python train.py --d_model=64 --parallel_block=true --init_std_o=0.0 --lr_head=0.0101 --decay_shape="linear" --seq_len=512
Each number is 128 + 32 x the weight over the matrix's rms, rounded and kept within 0 to 255. Layers, rows and columns count from 0. Numbers have three digits each.

# layer 13 MLP down, 64x256, rms 0.698, rows 0-63, columns 64-127
181131085119075152149174155129135088150123162064128065158139079144148086084154109127115158143138042141079122142083168113152160143141136124140100156104177143156176138124135080099120165148071091
174093076118118159105133148124137133147132123116201201112183144143156154134119154050164149098167070092121058152165135103133096112148050099088134196142089146124158103120133121142177122090187122
138139129120086120115104122108142168138177194186122115130083124116095164113128150130157119130136139135145082159129147135109091101118135111153104187141166081075120075132126098121166148114124131
163177103086157107109154186104086146164167133120101128127060136059099109151193146079115150104098151095119155162168118151102063126129139138165142095179139084122163106151151046158176113139117205
141122058093163158136094148156103115101170089132154125116163125133219149109124094158171122086125083110148173138143120178158109165125109121165176126084144098112137142147146163078190119083119106
150110125129130146129138081158111120132136154115132115112148112098121173149132175118101128168132128141153096116121080126106143145119159105180094177123154159140143148096128043168099171102095168
144125113114113148094176101124153095097159116147122106165105158097153099132159152145111144083098159144125144140147139111112068161150124130115045140136103093097149008081155157100185164116201085
152149130127097147164149123131139127109114189160164103207087131116134099103119093083108083136075155169100115094130113109152118198140121135170143112110183151154088130124148131113154131126147113
173078096093122161118150181075112141120122139107097146102169137176113209120101161158125139149090155196078077136117227154212198155146104083154084145137168139121088196132131114078120193125157107
157191000090120077147079114173103129091150120176092121102132104184105131138148105076147068123143120108179122100118097080147106117112086148068133165102170082140115123113127144125128078100132168
152178094141122110114159127086099156121169106143094132075088113122149149148158154097108121125119194095140112137102126126215151118142133160103090151137157075116119160129241093100044179114110187
163165176096111091088072110125188070152145111144104043182081129120150120116153163149097147121154073114121139160073135105135124140131153168132213095144083128120084093132138125103157137117157155
135175111140176159181135133097137168171134126104117127071149169115141129083120111069170148118145081120101117108091141115145133124116132122214131152130099104114208096116131117101136114101086125
109118164132177126138090063092161113146139126140074123118125154200204084117150177111129177087166157140112158138103093179157161160115139165119126136132117091161145117103087132130099092127122088
119117134098204145169099105196102104097107119114124095143138148113153130133091103111088182096077166125103140197133132089074078055112141141113142119167093141148116112129089165149158106130103146
078170126118123149109140142106103186160118152120095107128117166137179106095120183138090203113138181142109138097077107191142150122158085134140103113117147154101149137127091147129187155133130085
176116174190174158156112101138060174137113171131153116155133128102085182198020098188158114113155163124097153100154152126083130107152159112129124100119135146145132086100113158129109088117158136
113131133116103185126148119116111098120150107091122125138146121139143114134162071070124132144106096104179139117182091120126091091125123114120079074149101168184160148113167157144224123075172094
138104136115182131175101098124126112109091126147113083152115144140112120149110153151068168109134133135158154147148110126144127108201145125157151129130150157106121128186085112130107150054137105
119154086101098131066203029136159102125137138158156103138111139120082115215104174119151175090118172105119123113153120136147135156060132094116119119150124083099150114126071122123152103183149115
150121145184125089078199087133119124119104134131149103111132153177066125113064043109155168141096191175147089117151072102137121146121122125184138088149147183206114130052149099124118136083180101
135137127072152109077090139168119053143147255130181111162163124060137056116101110154149150157106101146183172130152092153110095177114133097126146166112146105148168107142119145161144204179122175
159105145134152103096140131107087155128117144169123122214111104116174126100147114069126141125123165151204122109170105191070098125135096145128161124118162099118139104137097180138134071123115125
140108126064163114115113082162182128105193123105109092068171096106160129154123157151133163085140130166178158190179093142096134163156171077134121098091130085120117095205107132185107110157104139
165105129119081166088131119156122054102139122116147116145195127160095106097125131128079140152134079099164085140113150086077112124067147071120150147100158135085171150126135093159113175126107145
109154145162115108097098154051192164132120052127129130135086131110136149112120098105111078104109112127145161091129163154176140121096084102167131122102151110087143066156150095109121165109127076
138130082127119075091121103136093136131127127165120078109165126109191063145196127164112123133142099135137135158147129130113146101066127171068166100129146112167130130140113145133108116154159148
062116110161112131140148161132154159116094122154053139157136103109141111076107085095137169183116168174118200147097149189087100100144092133162143147124140074098109131081089191164128125108119146
141110106164111091137071111140155128103152172199165095162104116139136126131122155152143125148161206153119123122118123165113132127081097103126100119174072137107141118142163111184149147111105117
099122120136108119136166181163094160107096146165109134091143163119141171122143124154096148178090196123082099128128092217175102103087128122086174129121111130121045158175128089080116163155134148
143161108146120168153126124143133068090096158101155117091133151189080121159128094135144167147103151144105170069180167164160102168118105134085086163058170091098162164149161151118210125171145128
149114135111145149095174133099066114105089148097109179119086081169107096139125108111102089089072082129122074092160116091139137118104106113064129110151175117134099112099144151129119144163136117
157148123111176181123105173124202106106167167171133165144188111168130114120194140138163160095151121148124147069140130142127159178106086116142123115079184129101103093136087162133167114135155121
136154077133172102118097173091114113130174088115098133125105121157138149175158167108135100125158133135106123160096172070088098159085153165073146057165182150155057161146138134138152103048185169
105180125102144102143177133160057153133094118129165101151091183119101163129119103141186110166096079093132121164143088117079138114199131138135124167148141091103114144131156114184105143199195116
134092106149139142133118101145119142108177154116144144161160162100109106092137094058093135103089084167157106176152114127075119122202120110196127090129123085087104108189142138078126145153113137
090058105173068107142140145109148138136108085110123124135144163119110186090103116103108116143153140151172111156117107144184150154121146113122109103132120137115134136151155147072140150097099159
133219138155165100178170073174147145122174127129109151187139128118115137132140130149214133135163127143132122092073059103128147179131144087116113090076167105076157125130059066116077109125106096
068138139122153118151102123140168166136087131156147122182154125119128180179103133174130161135143072098128177125084191147094083158135116183141134110137136138074085142128132087150099130133130175
098120233082174151176155094255121093125115125155141140143167227131079156157095120148120128139103161088137074123160142171124168100145100098180122141108160119078121183168072134151078151143207169
133156103069171136129146122165152146128117168100116152169144091106160162169112114184101127146223074112119119099076175147143192084103149112117137126055150133101114085071131083121153160164131080
101118143111149164154145086123135114083134138143178117155106154076158127131086099121141092109089153094111062184095132153182138156116112088111132092149151144157100139071108094064151103142101152
104077106123114132132144138136077128037141143108140060078150148087166096139116160120122148089148080122127102132090173137084140142148070188139098080159165144136123113106110193132138165091141160
146062110125120095163153117090193149075103148135120096168087136121137149092126130132116124140136161106098108147163198150064135105109124116144149088145167137125147131159095137142128159096191082
097132162058127047127183127128085100180144136103095113169070117126165062100138115193121110163121107124123168095172144155188169178117109111102133136125162189190121191119171114146139152151129107
108052104132118079112126160153156142130130055132096150074152100103166189089086072122121091163112110131137103084148181101147125137120182111134137162090082126094105122102140189086142160064111083
099121150176111178126141118107169182165157107150076167087155148159168095138152163135082164091119149091180108061188126134128161134140146108117100141093108148095153107106101141151138119115121137
210074155128123146195122143114090132132061183166157101098137122186080120187099107074143088153166169178070173128121122172110166115143129103122163111115131098112173142205128124135166088109114176
062141134126116104146087147172168150220091108186120155112175089103181109149121189098112119098141091161134142148203214124132165189146180139159105140096136057102068163154082162099092143189113090
132101127097112121130098143143055026117103144155158091180137103132129100118094108124144110143123137145085092076102159062108122185129088122125128155085169099132176122081094075118117098087133145
106110143099142130161138130145061096060124159116079173084063114083098148131122141138124134132116140190124115146115088110083126100171168078099179075138096113080124114125125172090119120141166133
134125125140132189111127121113100139166132119106124100175123160154080124137086143122125073122140105115147127087127123122113135133116171167095077111121125144138140109104134148136136146151151128
137211172016097118112154105135105165132134068173145100098089163146147175140123094101124183158113162110166091089146144092156102109158164126120173153106133082126120190113167167163131164084103138
121115174134093117123163168121136077121120081174182138090163129090108090114165147098117121097130083116153223155110136147098217145138126124105167194102162100146106091148116135121157099112136095
177143137117163088025107116109089158121072136186106137104178133114152092157131147144096172105136154212146097129111097129134127170127184094115119148189105099118170106118131151163139128140091115
136083126152095111136139136105088118129173107106123153062121161145114131153158097172102131134149100124179109129157116135124071198185138107147128160138164180121101104107082159142059062141161175
128133219119116108099100093093169180137152116159092117138076119204079097102135111155144133113124013095051139168133116096153157139063183124108121134132151107167138101111152128081119084100168129
154108182148121164131057130036082135127163117070140143080102097140129144116160126126144104131164185130110132137157069072100105162057124129162157142127179171166125146116121091142141128146111121
124065124146070119125096166117155151135135159098170127160140161153124165157100100172110140174095144140091162150157130117084097139150121070133116151098134170120143076181164151138142058149138175
170147138145096115077158070153138180072199110159137117133116122108159089120115130113130106071109114106158124152164096112121123143101104164069124104137060108093172075129113106172069088204143112
167132094119113097139132131148137110201125164140118127150111130089078110099091111151090127114110117126129064140133139125137099126114156114150131133171138109195114128124084145181199198140130109
144076163110181085196173155155115071088085094100182107106179140140094125173179156152132142123153086128154108118138121129068156130045111163095073135077166155158118209078123100157132133054122095
157167143163133134128144085148113063076175117156172105101084139164118181146128130142130117117118131076128107133148154133140089091189091135159134171169111134108095132196160070154051055092115172
119157116184160099173175118101171108149105081097139131130078131080114094144102134142160110095131113129109124057103114094152174099131133147192132135108119061157130157158133030137101118088122126